Each number is 500 + 50 x the weight over the matrix's rms, rounded and kept within 0 to 999. Layers, rows and columns count from 0. Numbers have three digits each.

# gate: layer 3 MLP gate, 512x192, rms 0.0573, rows 474-497, columns 0-191
# up: layer 3 MLP up, 512x192, rms 0.0543, rows 474-497, columns 0-191
# down: layer 3 MLP down (transposed), 512x192, rms 0.0558, rows 474-497, columns 0-191
gate474:454640403485440434487487547534415509515458486357418498509451523492559538573489515580510506535484488581503437448530534504483516445463477489446573538457555538430524533575539518556546423518533534505541532457486436578458573530535499605512459557467507519518493516504532547428526404509529387577384500507396507425501447515640455525421432462520428496525493548615508456608606479421516484482559511517506429509441428498546542683450527554453479535567450509566487471532465391579552597444469481529498524417531519465496457504521488547508583462489422484465492584570483531458448480486444459504
up474:491477465427441412542458485483500514548562480535474497509456454457470511519426511508555472496550476386517581489479512484600492426608454427563541451517517493514519538393485446654442545490527435411503473518455507487432598486488488542428530438469419509502512448584535474491505454518510489461475469587453514473520526513513430523329446556433429440551482531478519516539432509426491549494532433477463573423635407528506503444550574528437517459523402448369501462480376523457434585525495463536549387501445498513560595462479433447432407545517490447485477516528540466564457467564532565561
down474:466570440517547488430426511494585452463472459493507453454414396549522493485432543532410567465558481582431522520516449487447558460525480484538527422527588488420456562521518496505521510513475565552530450452489561522458505490503594467498622471516556545503484560513549582507634489503458532501485501475499529446452482460474400533434458450475626450573510553554522466411454493511450494524517489495603484450637405497635480560487539468458539564480476506496510543507576517521475475486473568498608564377501521576430585490500460562536507411428557454520545428467451507556424430553385589463
gate475:496558528514517582519455501463439547478570496595561521493530525453516517545445487368467490526553497496439507485448418512514532555458474474454563614513434458433419437464548458445478470573519418557580586399490480500525439544504477548443568496491473546563507603573492462504505409475494533562520512548399531517503561528549573547495551543497455562515553554444553471476451404499521504556425536530470564499502487461517554483449438515505447494529520447470395523441457534368478490453444469514495549586534512451510430474487492673558470600463501529462485450428550539571482583511479473573
up475:533457635484472557429535510487551549466546492563533621487491535592511502536491546595417469571566575473463541558445443499457516516523498421410424519531529509491479540419464566470466529550492571479536518533502503554492484490455480507473477570410560562535507514519491454476543427534417552482435590493444445495556532564504498450476445496546495506498559561475535520475502479632412495509476465507475480524506530535495499407543459543575529508483543451465520450523560431514541480468563484556408513609523523530500522522372535504504437491572453519485470516435570481462418538483546464481
down475:561438457563475520442600563471518440542490447530527498527490522488509427511485455560434441425514429467445521502495495437450496412502498496373463455515508518472476532489474512506514467579530530516362434550417518582520591535373529499500543453540568506513460341442553489492578459535439574469439513549527386549534534475361426447524523510571462467527510569579610544405399504604563406505527478568525508498553506435511499502486490540530512486515458492527605458477518478520457529475489524532431497591533525490484569381427473528491455451515451454497478553528514572476435512465503433411
gate476:641543523556474450549425539485439498522528564452527544392518479515544477524450466459455475448472404472526457535519401544420512600455525534503505461417472487564474561496547610515510448536469594500641508514492513432572477510482541544510554498529465568569490518442546509530465498517514573427535415435503450461523508533496467471468454453499492504492430476409417498488495560485476569559432524456455520504495579460514471513427484554502552525410526420521484455492459527535598521518470452548465594491534540442537624476556520499525512576507495535454468530524528533565558401532467490434
up476:518508393476548474524494534555536482638505522462400378507492519482521553429460575497543508500418462405636524587482522551449589440401459455507444442425542548560398493495462455543491470505492410488573502541401502600391528461540506471473583450501487493572459472484539479542549521509477431529499487449551480502536573515489572446475536533527587498546509502563452514490480476499547462540465517562496535508521496416569498485412571495435443449484481475623444533493399514525376398474560511567417450445518474475523536551551507527382508555619547529449466438507424559463536471598565503530
down476:537583549506509475591456585580515503541419496480418585480503536488485493562503478400499540418528480541580495498430557581425544530467496523542488437520523443430543478500497527484587471449475459468575517487433484507437508539533559472528513443531467476558540618547454484498505482487487443591624495456550411408437499573500548416450521485553487508436607528499537532450529462483447497499577485492529581570482512405483553349495524545491573449509489417487602499438521414443475551429535542486467509542505490571488484532494565585498508544471575504485529406501392533459525516470457606578
gate477:526534503450568464542466471493464500464506536477513488447416487544536430630414485490499425564527405522457461515449481510482524478518528432541472547432482580416550493523426507505517576505428412457487477519421555468464510600466499390503527488466484546491560483450540507468511485551532590385566538524437509503558410537476435454455564522615510561446482512496491552576540483499468500597549468508427453530609463487459454506477577512421410408518495529517531432482543565507563576601488507466468528537487544553363529571504537503436476475448476588493503623482575511535531511468447472495
up477:526488462494523471432523472469510470451446504551546461412443514535495497527492556412494482489487450496442510452460467509518558590471507528583508445489545482559460528507453452443464486474454551514514540485569576440542501432558472495563442520516500550547503461518425523455519508470428500454570422525490466562491488549529464505476554500508451407476530504400517441556565383569451528534608538568520494513496501556526583533493486509502578532491547509567479463485459372505491491562496580579524466495515438495461467511456543511530573532507504452475499490515571481499473462514449500453
down477:496461479525457529525544511470422553465546504499543434576520513484571596416549469484411532507408598505500473508508533482540479513500528589434599568502528510502556503528557460490458493525467493548516455464537468591537473446415519612431541530517517459437451455479548550561499460535409387539485486556551472511490506455466575487520440445359554468490489423520513530444485517526572468426504502521540495505464532476493480497483482516466509533513468441426472503588438564459600441436541498543555543495554526496570487482603452524524459486511483444465513453541462504489456484497539539526
gate478:508434572552487608532581438444525483463516530520435476487525478392532491513468512489552578491514503504520507509523409430468560558543495467528481492546513505478501542497487463509539499478491491502489668628509550557549521493460550458458566504452473431390482497546546522559479460576503542522486528529499519552500588438429480537445634519448478564506495567455442473479519537530524532530471501526433529531479400483435500528521481473492424453490512469517597517470512552487490560544528526502478536492526416518472491494532538439583436573482551586429498526405534487549548510510449538501
up478:477472535533569519567462497535571461584477490443505559429451454467499522462463542445467427500428567558497490456530471646547491457530463507481559537437513502535424462483437441483500486515435610572500471473419518427454432521511464493454486504510412436466498519501514450562485466478495493499582528425560411541529555452423547523598572546574461524507485463493438429494501472468521464510554507508468444475579472488472511489569523529572478467469490563547488548442494401552492566519481513453601445460418369428548448426503563451541550482474540424466440568413558487492553476461474465557
down478:436551508515531550491549472505511383555461507476473579509485527456596497470402532490511494535417406575518509452503510561466583389545558554459483496409493448472560603515503487397505356403492530615485454502522487486470379454450442539467404530516422500457469547585475482504497572519446507497480583526510491481482493500467481590518461533510569481482500521582516545480529473518507492480520475437553504466475472537502460524541527488432538535480457473528545478514476488520481406452545519420623433409467444524609461556553530479533549451437497454517514464449472465515479432521501513523
gate479:584490602485507597528464458575471495501437483530473571570575493537520493609506432520491458365569504433442577565410448530485460520509494518588498488477542545506497370476450477476463605401455533468525523496436527499599475458588497526505501504477488503481503576512478433453526518526454429478464500531540425539525523542504535467474502446499383522464501521520471575564585487520561440475427464499487483525527476623482528468583473528492502607478498391500435577569488497456469529580490466529630559499525469448509439463458508478433465520457403473530513526411531559445507489508448476532
up479:552489437517462543512533456481428609570434498479458558509404519448557487455513479432481546496491498476430509390535540472540496520521397519530515550541407438517476591448538465492516392511528552516573496517579492458567464543441533510554483445476537471543508486552505391447520525532586495474516459587603594507499533474475417477564529546437488545503539443471478562420448585528508529455468592469511499415431471377432488456516488527504478577541556546447502556534482478528488511453508535604491458545519441457498583464461625521556540544433540501549486458507537518574429512469446486517
down479:457492502513492411439487490587473580414502496486493539477421587508473579482528518551436491508501565446568494569526505534539452499578505527494444512537498428480481417577464588507477555390532448495408536529530601446438492475412553525452575546483526487550482469464515507514517468524637398526513494411556388481471570525598555532473477550545508456491571508481538479536516491497498523596521471444465449537487535580511510526466542575510494562475571548562554450498495468403494487493504471456532535524487508502477490503562564527489534450532445526523443403479457565533497537610510483528
gate480:551486502623476554502462514481506470559480492491489568558538434453487528353398567598487513554530526563483495576471502500516549554431372509531507440543464501479448482491413496474558524477548542479499402498444437407506464577494487503439537493426421483508542469506544479562421565557551463509564455454505555491501517567501572420555401615483501476511472415486490493441522512558535465529466451568450530408426556554486398501485496534400431541566541516460526531500456459424510490499530547502461548512577441525509486468580415458559481455460523438529505482502555440547497458446544517587
up480:466538481430467599432517602530623588492378543427475563541477431466480458518405521521515492475470530485481498465450484519599528590550512549509402579529452549469539462503456512561480431391474544592543465553495560443522498613483448497530417472466421498492547511624567512475495497441521470486485483436412439518497492526496485457451485470563540488618546501529495547473479538459443479600508521462474465507494465526507450538499526530415533432427471393435486474448495552499386502482449444582459475584530476586458388616472517574605497494450578503507438622527543482485590544553450463418
down480:530427516457475469455571457534530464492458449528495530529532397452431504499429494455447452472514456507568472563462554401465518430556513455427486601439456438508526444537469492462459496561607494580541542612516560397524501484480521531461577436422613485443422396519478439449544416555483523464425462478472505483469445500602516522540469474545470426539471436487546591484612439404475473515575535422446467527463485508532451554615491458562422504405487549593420442541497555479537624490448548486573604522480520497395493553526525492521531527357506575445517554517547505501489533599507523513
gate481:503537491533409569481455571548504514467468468524456451437468538551488526445445515480537487515443451481555430531528519571439505535518548489440455482568411428530495486465521550635560521533467585538462556399586533481420487479530340642450494499460408475506469489553510572506457523457521528425486534578472512485486476466515496522533488480384431480559360440489466517474474505607547442514573538456603396588483536580454475568515498479531534426492539479511502458533483551508448452457484487444554590495550548588512616577507490421496468516456579512550385481535490558485525581496479472488
up481:525464529452473564459502564450554520415515499458524494564503452470539431594572496486511493523536507627551565533530428423446588477504470393481537497501555440509560502421498472498432431541503475488494511527415423494435573594509585553494465423456535535536473499483431537436512552513409591457370545461434544464493540578500417539540560509544530520494396533565520527536496588445426435485509554625529426481527427484449453428461470580480484448551434459501565463509481514375420464570488548462403480413454517476549459392415474509461550428420506526470449528486498545490609501574392532488
down481:536541526509421482520545419530465457498476558550517472512469498578549516571483559530537581526557488442493554428513524571523472513435478555515486419424536480501483439529500543568499468491520516393396477481495513508576523566427442516461545534485457452488516591552420655513505529454443591489528401470576456476416528491607566586481443507459539561463462560513517505556487435583509508611476456442539446485504462493452499524557616452568466460631545496450434555503452562606519451541542524509525499490514402539533542521574544437598457481486546529505571564427481468466426408539514551523
gate482:411493454443480510528518429553459464496418419396440508465491466467490445461527509510537501446363456442535477460577572516469436564446534427515505566548493414532477486520615547401535484453555519510455516488549595559523467486610411486528503497545470490593446451575536521499552542584543492477472465518457445514471509527444469506492533543518545454540532499492495509452462524472477462398547485429455518465533473594495555464521600466478486472520502528455516581593532511518514509581477497584497459489470554447555562518455560510499490531502449494426502563510447436417522516507432536493
up482:500498471489503469524463431509518599494467473540527537499539439433590529592429584557465451513565515501411493565401526506556505430502450506577501530456499514440489470530559478472511549556542539542492482451550557460493522533492479381525559423464533597431452574592535507511430536521501419576430507508473561473433530497544526468507542547453424464547514629558501493544549558468510576521534527499471476509461359546511533509518491515507554516501585441383495584483519483513408481528470426458606397469456579464475536527456490545510539413487475554505553486419457441540555551536509464464
down482:537460459624469441485534499632538521579441514556506604516456482474480466537462496557497563537481520440438549581461540531485513463492402581526516395467546509595510502518521445469541485459533527482447547532487391445545491490482484557491541432543581463502430508601538471439480547526452519501490518511510434592520477500548517497469493532439485510479635461568579503574439566559459425450541519486486599569487433574562563479395525504460472463473546484441554497550459434532477521493451489502438548525411545522530420495562525519468553506495504516538530501468527416510432487452533447531
gate483:487487548530531590421549543486431512557468560593568502492415495473277461508454498547546586463398424553558487454493484515498445460475427476455477439454492463554429541560519428690548461511513461497530535477521566494510454543463432460510439503593487563572489452461501566595417622577530482470521499465497501476558480438479469473488431549482442624417453496499481504469513500555573501552624469535496482573362514491486379534500492587495491517543476476515518513462534561495590522471558560534485474609494470574410413505521424514619505536441537481407446509460560395455540546475503518570
up483:528465471501476482543496439499446489504518566519587449394522554412396601512473545357482493596546483514564376440458552469450474539576465497416493533429494475527554486497500466476625485508436415508531532558536534464527507595429557490470494509523508410621419466432453575517498485493548435493564446457589568545469552560548470455431565547486454534547534517493530520534589557482521395474445568537468571490508499383581574461542492454521536520538556447458515457370469449485507489514402442584571450532541492460564505528540467567451425521514467534519503529382434468556443573525417413493
down483:571503580449449587529589619570490456592507558457476476510578595534404471469490557401493445560611418518515522444445538507512517520534545413447495568417458493451510533447485559578454413443450517459494519518551487537471493536561508377445529530563365518550469503563487491546484483462465496537469498492513467509483548482515482385492486467458557557502609555559419454483548489487525594438501494441440435496496486456447553493485463577582545556575550575520548537383536517463544523501464463447562458526532497440550458590441575412410504392448506499587435553477451462544553454462543549435
gate484:488522478549559518555472480588520548530530512495474487485495520583560473466520472583545480551531591532521433483534456437461410444675497540460481532523420487380547505483648490454510487440544462557580476461452567420525506472486433491524509501506460508491511420539482464476513499532503502489550560534481466472465558522506511488379480575364601486586489475454542441460452538499433516549541519466495527436545459504513492497501429509543417557452436486498475529457463515562588458501537479559432511477551581526481467482630449470523522489437428458593531522424490540459428490515463547484
up484:548400607472576507543479539563535395526565446463555472538562631527535505611527560484571535462530580509497494569505521507572508500605551462466459523514586557465453526526467480528514487471519465543510582516448504499507458513605523545507432496499492522437458474489524491597465513502437569486494566584443544607485498528504560526552516621473562506527493567540598576535402605426476498544537482464581510488393474425516443506537521520465422509475498497482494484486622486533488433493496485459440568455480499491538460540457537534560469452576610507546514533479531580495507509533447550531
down484:436551407497527441464492474589533543504455514490446624573467520515508527560462500592546481551451580451524538519553516489534524453482502495505484466511526618505526485562589443489515469629541519515532524446484446515541438508538459398491550535485514438542472468557548454548561531502425440540516527505457469448522508519516491550509473495466553532466484580422545435484512545571485427438391570582470473498478488573498453613505488414485569556529484481523415547559475533503488369580484470507510511562465493509514516488513507394513558473486540500538412533447579468459457417517456397542
gate485:512569546440481484400454435499531459486510592528528493520511491330412567513442538508508494520578480392523502606506450493616507420399526451412444551414457523552449480600516517488579498438541454472495525457570529497602512472457606408452460393426509554584491480512586512501535507449489439425538411437496502561512547523451445484491582487553452480614435449439515503509448508483604482532487499546500489528528517472556468471533548479436535510555547524479537538536493516513528503501563509431458491457420455528461536552567480482461506539472489486474399494438396508484491436508557478463
up485:584519531559514474615494556490505446475502437522487555491500550496487491491511554501476526443485455541474475435509391557568418483583546525479466489511509555532436503496383442554475529551560520424526490555536453509554413520534449483532510458508488570426483491520553497523524434430432494467508518517528501446452458539468558463610344461461535566494479512501590502512496486598498504534418428455468446525470515524589463537448558453515511485548576488480590427494459531429524430475468518481533481485425435588505570476520538376576522519433442442435441539499554576523563480487528456470
down485:504549513498528554470484504479584481519541528513533435442585499592511506459358506488522476458496479587514452459500530429481534483443517622522581503570569430458527528483472490544495451467581540534474442534512440515516458496499444580447493587593507404493492518462470473510465453524569465462471468491431481515592533491451489604458598533540525491474530539543510519494554501447474468497544495519533540472507511456449540381569470436497503497483457481483478487545485484519496511565457580487422499479555466495593532552485502525474576548587407534521518514498579545473430544449385487540
gate486:552494569525548452578523549564419541478473450468512534438536477475461465528532561472466485537396528549415510545450477473395489481486529570506569477541526460465521512450527506574498554443500521617516415426573540550608456443480561545504414564552493462441448513471538555447566547535470347463447514486534424504533509552540415393495438602541507523564458512610478481527525529562466467443512489621571500404515643561529578458490462402510508552387452503528415457560462447433520466430493524434484565492451477589546497528519495516478620507583519524584543461495622588517503392606550518444
up486:470527585403536484578484476502471460470520531559536514535536481464577498458482514493492370461544557512470543508468479367481538527542517480518444397497548516531541551394529518582474471412406475447458472477514498462537557509451506487383640551480439506464483492480548496470420563436528484408458516374489487433523522520592471396396594478508453572503535551559555378446524514522436489556400451453484566508439462501558475554554489522519556498478442464457520409435517499501559464480447489399421439522454378463604466480472490485502493457501454509529473442452570531503602583502547563521
down486:528485445549482526414445558519573538528570494549530512380556420465539579390463463572497591514497545487499584598488546424560441499466554533474579532533460520595418511481442522508557427492466525543472485541472522530498481434517482501491572495530460593449494506447594400519447563528489428440488538391485517442471511464537586454437624410460529391496567445615495530537434605532418502501473478467480514448517635516520516483584450516487477538404461448503426457499503453429546526535516579542528456587534499546462472455536455502467501630458420491591426474511517456489533498516494598570
gate487:555547494610464523558427545465566503458491464507546372411482453546508516470472583421418578414568533512548555507558478518396415457551525532456483536434477523477554543468546565593559537498590454530495467458466552438506508495442347564432534478521504473526490473563534576545423508504589396566530558567430517504513489483467529459528445513482485437581592483499473554462458513439423426543533448597553527462467487561430606480508482491396570521597607497471491477447435571384467468542522490539486402394458429607467411571515446531570550566424532524531566493469573570480476425410562467617
up487:522526529551449570573530525406516459553465519524603424405515414477482535523461553519502430521558414403405506531522412537499532492593487422500433479547604564512462558464501476523576473527555543501511569546465506497530547515582632470412547486522474536493565453494506403559483530477436423451499528486503509478562513502510535552438506599428416513484515457432466443511548454451488449571535534503487491433456538513549568437614464482491490541492611515561551508405472488429460454451537563463442514509546473430511490533572448470453492464424543554455503459554523493486586524502631461609
down487:420477379472534478512395474559545537529422419392493509485499472544523485519489446454550487495442522530469550502531522484491517475370458468420489505541468532413519545483490458554500480443448465517488499446445533491563503482610481492430504413647543517490529482607492553519473583557545426579484572462535621549632507548393545505509466539516529520447472568465555428432525522573582451527523550468549528383533571573513566492582484386564582539399421442504502551441588436499584453570537487496588530530538430468526500413481520486587455524450541508547507495520539484484515470475505473503
gate488:605499439452451547534462480506452500503487475531490446536481491605505535477534539445495442481455454550556459510425437468482499530431485479495571601510467455547440507469459486414613558475526504513504476523530461415554534463529530448471494433540494485484445551575489552534522437580520509498504440618456446450447449503542456436474576442516496540474490460462450553435563510590487505424542469456508459588535435447542448458498537486517563479496352508497479499516562520462538518570560561472547485509495547441554444487463514634468510435568477468478544532583490485485410454498540587508
up488:481543473505567572548536497510491558538447545468468499471525490483531491433527521580526519450565591483472500532427452482457502577542492492480549435482559443492491399482520491421511479409502501487443438355479519420527612538474490561401463517478591523534506458537444609482561394491472441521533514526481512591507568534512550474521506521501506555604490474551447502558501495413508500450468462440409554466507499498502524494468458543553545501476401430491522467506523491418500382553471487462482523552496444535575496571483499545455530531477449514451429507486574607512462520493456445531
down488:402447469421570515549487492494473494511485518475442449442467494482453391484534519465460491548489516591498462523542555498484478440529431530446534456473556385506566520558541507613533501408492397525448528497515537552475447541483444472499525578613537436581460413444488453463477484502560485551563518477430547480528511511463602510415529526531427431558520490512478447518467499571509541602473461473442542528464588532687615530489569481476477506523493535511523464469477459560433505549513535426471533459518522495412512494449518478604454565408580521511536451409474610468492502460457500551
gate489:517436502513446549454457524450434506453511548412529505507482501496452428545453498499401525464484456502499465447585420514399493522517608503387517566442526422504507534516490390505495545501488491474473539401476496493521479525527548497521428463460506466492601495436574415454565550519479601560477491434434527542466438500476487499459435588487511502449391507467524487504490521529479503473427468521558451393623515522496438487503565527507494462446418523547594449528497570548498500490535475521502488539525456491509418493552561457492596544528444521489524586548524534547606481444484495494
up489:558509537581608454475427643528460547423535499532590501560472460451469489525493481451430490615469451462467523536530515490559520526617481572455551475421441478516502446499562558496461463518559536473429463541465371430461576617527498545446505688432461529495524517540484471554482568453380458502576518515485535494506456553504488494517405500482464499450513424452546521427524443484483493449392385474482438564605514517539551530478494423471545463510519528591493507404477486383520472517535467498498524441440602489575486519475432528506552447410497525521549461449437543519544574474484444517
down489:532482577474607435505556565552500473452617509490488435520565477502458472473552494505476546642487355477520463562586548475569513544538434494474559541429522515524455459531529595582456447538509504463387477501394405481481579565549464539507386627429496479539505519559422492495498528466469485507519577495482492535460550501601488531521480454464503556509533480518482563451500462515539547543441393499559585553521383501570574554523482398542563514504513467599453444424562452445499436513484562585506467521448548474538567463518504500576513452410405537523455436382541510512537462427442430589
gate490:503466534551422563479440560510523370518530531566581547467526465518494440513516545460501439518453500472528528552464555500535486433396469519525491554503524437452480494482496499487519472487502524548468552508532560556612546538416462460499412492515485443418456443424644467507509481544568515448473527425546528494446583487575387463509514515557543474508533446484465551416543468536555419332558505497509463555491504508430529464441487404473512400461451453476493498419495494521427575482496524593510538540531465543454479536448542521457526588541469490618556507512450469529458496526553563485
up490:515518613514507632512510459602441513523537534446522484471471499426474493600553458498573535468523547535453510465569504506509524494458488476495510592508560563496577485536466566475472525542500479450447514447536504487534575484524457467592471567501558511532483492522404543576528502565446495525536492489537468526481423559562481516469531570542548456500529525529497550421560431498519484452500566517571472480587545555534478543475501460479534515460449472558516527493503546515562480537555528484482473481444352477571438425439458449512426490549568428492422467494410514476494495580515438515
down490:469555621515471477478637450496451560461475517477546484534500509388432555530514469428483426611502502516534553464461503457556554518508540542452481495540518459496547592553531552565574528511551499469473504495528454459460520488549448538504492493500451600567522622570424552514543498544496480569455506547521496546551392520357538466481516508529529559541572448571554489532462557397470489469446521448498505432497575466486398452512515485528555552504477504494501475614421537490550485437451553469420461410466436488550440422512466534536522480502547436372470426553488527456546510544491400552
gate491:549431508477530563492452464503502522417568533497592506532506447487476489431474430520528515446449529557427450494584433479485552540507533473512477470446416400463564479499530552516457405474502466469477485479530430388466563526487511463415512534477528443435493530512521503473592544485458414486526468426478489446438591559491437487519495412485449487405563531447509527382501469393498503518489510558493570490426582530457504494494440515405483472504468512409483448506503569470507469458529454493563486400553426445575402483534586547488524458451534556478537457478470508462464482558488489557
up491:527488499450454505487492462434382610416524546508511458491467585480565477520510517538519521440360466435500532490511488497491491511605489480498415393548526465495470543473626521517479434528549574504472568447555452441447502466429552539499505540418428549517554466539543516489525382579481531428578479478516537543518465459584503473479546490450480408558582495528494496487479522528534519505568528468480572461581518572459499561532533461566457498454528516437475492477513566433547547510564592453481488438491493490481421520496566541412492544515507502553557523485499503483526548534479451533
down491:410484555481508502499524488568555471562480573521456605462533463424536468567462507525445540520571503528437579504457440577496601536540521430524580603527529543531480536561405554542547534505489490466468515493514500438526529502542483510546435521544537626572480625449560445494499503411558499402457494457462456536492491515513564506530383547536456541474562497483561484564498450479523423523441474496491445436498537519570449526492525415440522470554424475562471506465525487424511505505512439505502581578518512415384537472540507490510604523468492507506497464557532491506538447569521453525
gate492:473532543365474518530486478506538449497430470447414498497574461505516426520505536537524577477460506467422505457471492485569478412584446621482500436492451443483488479540599503511474532458517507526456479549540493448543501475432452525559495538433486537452545452462588501562568488573554504457414444502495528468457544521481544510663506460541502484516470495441526411581475585581483453457447526456515533534494449452456560513523501446497466453539546454451517464559503497556480437577479519437553510558516438542405470451502529536473593436517446454445528496426531504438504499526576457405
up492:553462499526431483516440497511420442482505529526499544530501567543541481544517533514498460480519472444507464450505421541432486553483533575465452537578537552506523515518451565527539476491500489419453439498513495445582501547547583427455538510476476524526542588545538441446527427530401498477456498497509474419430439520595520451440402481463429558587523491496489511464461505483549479482538455473548515497429521552542499518578530528481544474494549519527538357512583508456527482434466591495561505487516372504460486571543472502592456492506457498561434560521522460478467447553475485537
down492:453456477466520527513439413356514486428518472491451434506439426503484555482598585529475557572542510513548459454493499567519504537491533579500496518526397378492518490437541442503455479402503490492514507549458519536458576460557474464534438612473462560438515521451460498504532493516447566468458479453476466465530476536504464551583438508526481629547427516577568527482399463547481562489442506503542481457598528501400524451470509409452456444539563528464517447495476488576542573501442462504487445595492474523480466551484520565536600560579548477520451433500493567446501500505421562478
gate493:496552554351455547398464378589466509434470574554575476539533545557614486466427517477580516553441472478521460466546611554596515471557399573445509358514555544487451479522552524502557531525470522553418478542418586451527481489559464525372365534473474488457488492469521467560551563415514436520569516467516565544443583455492550470461584518451456540496475417484448574502501584460499540446453520580489520503509521536371534466474608499404520491453462516525505490462444505449480434504459465479542458555498581484484425493499448458502438492516505537537472466562529433486522448596586471492
up493:396503438473601523548581565536547529544495480604487490494559508543518516508520407552504510440448510534529582548505507537539477485507528513429414443555555550530533501564558399494528519399465585533462487529475543415543548452440500512454513477545493518539463550539490554515520541513459520448502450532451456472519498444483551539490442490483551527539525531531542586517575544546470554528481623601512399467559434534471569578500569462600479520533500551509499444572466489500526422529478535430472488522565580420484536434475475489396484469481381512515537480481527513503561504480490492492
down493:485554514498527514448518585459396507532514583479438533571542455508569453492450529514446484447530473511506565527468446513495452538481551378478487502501466477509479502525577448484452565505523443571544399458527496488475501435516443487459555493431468455482434522523441578440527497472513530523540531568511446439484470453491447534554499531526617523537505416489516436483525467513467514467584439521466575491565447473514536429619485441515564451392472411418510445465567453455513525563546572424476483540472502461554465576488534511490455525451548468426418454521533472555515654409388491556
gate494:465511414482436450460577519542493565512565543536476475463509497508500681511479502530529451544472529468495505461472635444523572442485471543601443565524493493499495589502479497490524556485500470581558397425497383524481407524534425512616407506606491484512513470539475423580492477496457469468449377556562504536513434501698523567477485522416500476470439498483504467493468458456491512574525540574441411478480447563531480517574509482503502524480482488404521506566536509479514406482436435554490458488551497472482405496584620577499527515493512574453489433496514414463481487418506450655
up494:629390541581494547622419513581461409562484435303505419578541499512509548412417468494549477477403402563572501461469450525564445554544572395508498431449443423470534485556542551528428434586458545462567443438582454523569479502386513479576476421468512548553523552480539553547507443549482396466462424502576505500511459422423461529542550569488442444527448361434523481521499536399523490467461478514452486418563507441528530508494544419588597554547449559426516574557471481516544506502567470498588476456405500531493526493490553531531463429566515542448490484404521552607547524477502452463
down494:520514512549516518531435538537477516518443561485478492472538531571509438462559469539559490403488567436453460535473448554505417521493399494538497521539527586469509428427475498504467559445501524451477557513464554536509470498570635567418561458443529554490423499429454536527499538530512534518563564368458422522520515561499532557460533561516471484493542503572450542464581474484445498557500421515482543456553493506451473507512429516438431566408528502480488513434439538437549532598557489487465568578511477427462499521427409489410546468510479435607457476415483577513481585512447546500
gate495:510410466551533553499440515408576459506464504511487387484530491542514527427462391463556487507532484504601543541518500444423597495483490521504514489456508422463505479496411342460491465540558596565575455525483520488519494496522530406434617477434597502471462504529548374484500522496467479474531476454505545534477438489536494463522590433451435435439509454445413580582505494509501377437517456483449452542527575501536560551531528585451471444443537484443448545366540564490374497526591410501483522512561527534520582563470569566477520518503429553519498431498462538529466562530457568541
up495:503436484594540569550458486553491537430522452539404575448570524534492526463532366540559577451539472528492531514557437556521592595586535541495513424537509542448380470445516537549542483451461514513474547494457464495449538491565473428453397444574567435493499508535500576534560520529439571538564487544506491512557529527512480425452459449383514528567499546489476483541466572517536495438528603355472487573531430503564466513431536378513547489515492501521523547535555445526506487462477497530457468554508504434489501420500585483504516562478463447516541419535482545477562465452538490471
down495:481592500414516463549513463509497580454504532455502440390573486584580463420493479528502463476546520471497534450497543587461520416468520498523497477558511360504525408506614428497454530469584545509492519528593442451625460581539448442532488482552438479455453585508404480554536583523560565557505500511498450459483467444402580579490390421539495514532585495532482406521477476513558510517533414422453500484430471533409522416555509548449519510570513486497395502385446459534594534472427419499467563419495503498526518437502509526473506502447517474468507490502517429509397503491456473577
gate496:506441437527585529556517493564541473447539534439452449453517425525486484469458605486500506470501465493510578467510448577513545483459550521552524574464474479485415544510450590648516445442457498538542570480530561424458560396511478549515468481490513540607610499442522336463537553476510508494478445526523502539581487469479488474524598540498517441473521400615461478458557494516546512513496581482566440574386505474510498429467529573477463441545410551583453449494512522436506486489491450394520484457555470557517473550546503495493504552488560552398499529502442529502548491450578498425
up496:551536549523552499506454445493495521561519478504519461469527491466408495528439459439524479482560459544627577463571503461464549526540586523448470480447485490497501463415469509501409512426589467468545504490453554484501498510471424514485534512429498481477479443547502476415547512515429521440562515456458553596554500453463432422474495531478560460577528554528531481493547520574474555542497485543488559461581476530490581487432519550423487469444534511520496557453519477518534491507530449573589476493567522501500554452539504487427566503534474502444498523590510614570513392491626560601
down496:377489501533453525546482507524383402573592452393508513427543551402539509531443473410529492488577573456570418409496490437489505431547497500472412504422463424507459502604476567479503468542524510481513495587512482420529459427496521467479482495496459452551511464381511454459515446472536541481511469470511478594501420525455514480531525495468453525633492508465527577526584530431521496489546587511585501454452526469499520512552560541526428503491402399515384582447494487448501573480488481494584550455610484559591558459526582487494579406463493455459475514471492481495481586484475526572
gate497:513570536425483543499461632468538603495514501528419482471559522617531433512504476409517527531576523547554480504488555527502495528519471506495522329537509493421532591508532588536598476482518548508490467419425470400514521533580601510489394529486542490527486543521594484548526533477497578511464563505497488459386522489436580490535490378518553508416473525574543566561513599465498497501535498496580466423524558531524511474516486465614549545526590499492465536591395587427562428544473411468502646538597436528520410479529495479447501504572535446528583532462494585487391546473552472453
up497:446518577464413511415453560614485527460564558516561494551477540475539408460542498574522487509507451665532588490522451484597463507380431542498435573570528511542505478517429509485403508470538487533525510515485491500427583470489490518477537550539474443495427513515467483524500491549500537602512429426557449480528530399464529580538520532475481498464487461454428472531522472591548472542518445544419476518568502495474441410455472570501494494447439521573532464523455497485507384533496526429546514536497505498504630519530449507571486534520492489513555634568498584436521528530450506427
down497:456417568467523455485574467475442496437502536468522457485534555551505476526507490566462481482505536495517525433408436441580468610505543521623496456482536432552629415475499440544467463402469432411515528427437457590500494446426460426548446423512448477498477487611474543522437552514487463545504578506479425472403500480534430535478504486528502575446656475528613530526543485538600582538533464577467541532539520426492485543468468533515518484417488455460608512447496446418566508510574499444458476460521508554542443567459460414544496513547471471609463497572417517494466438506448528564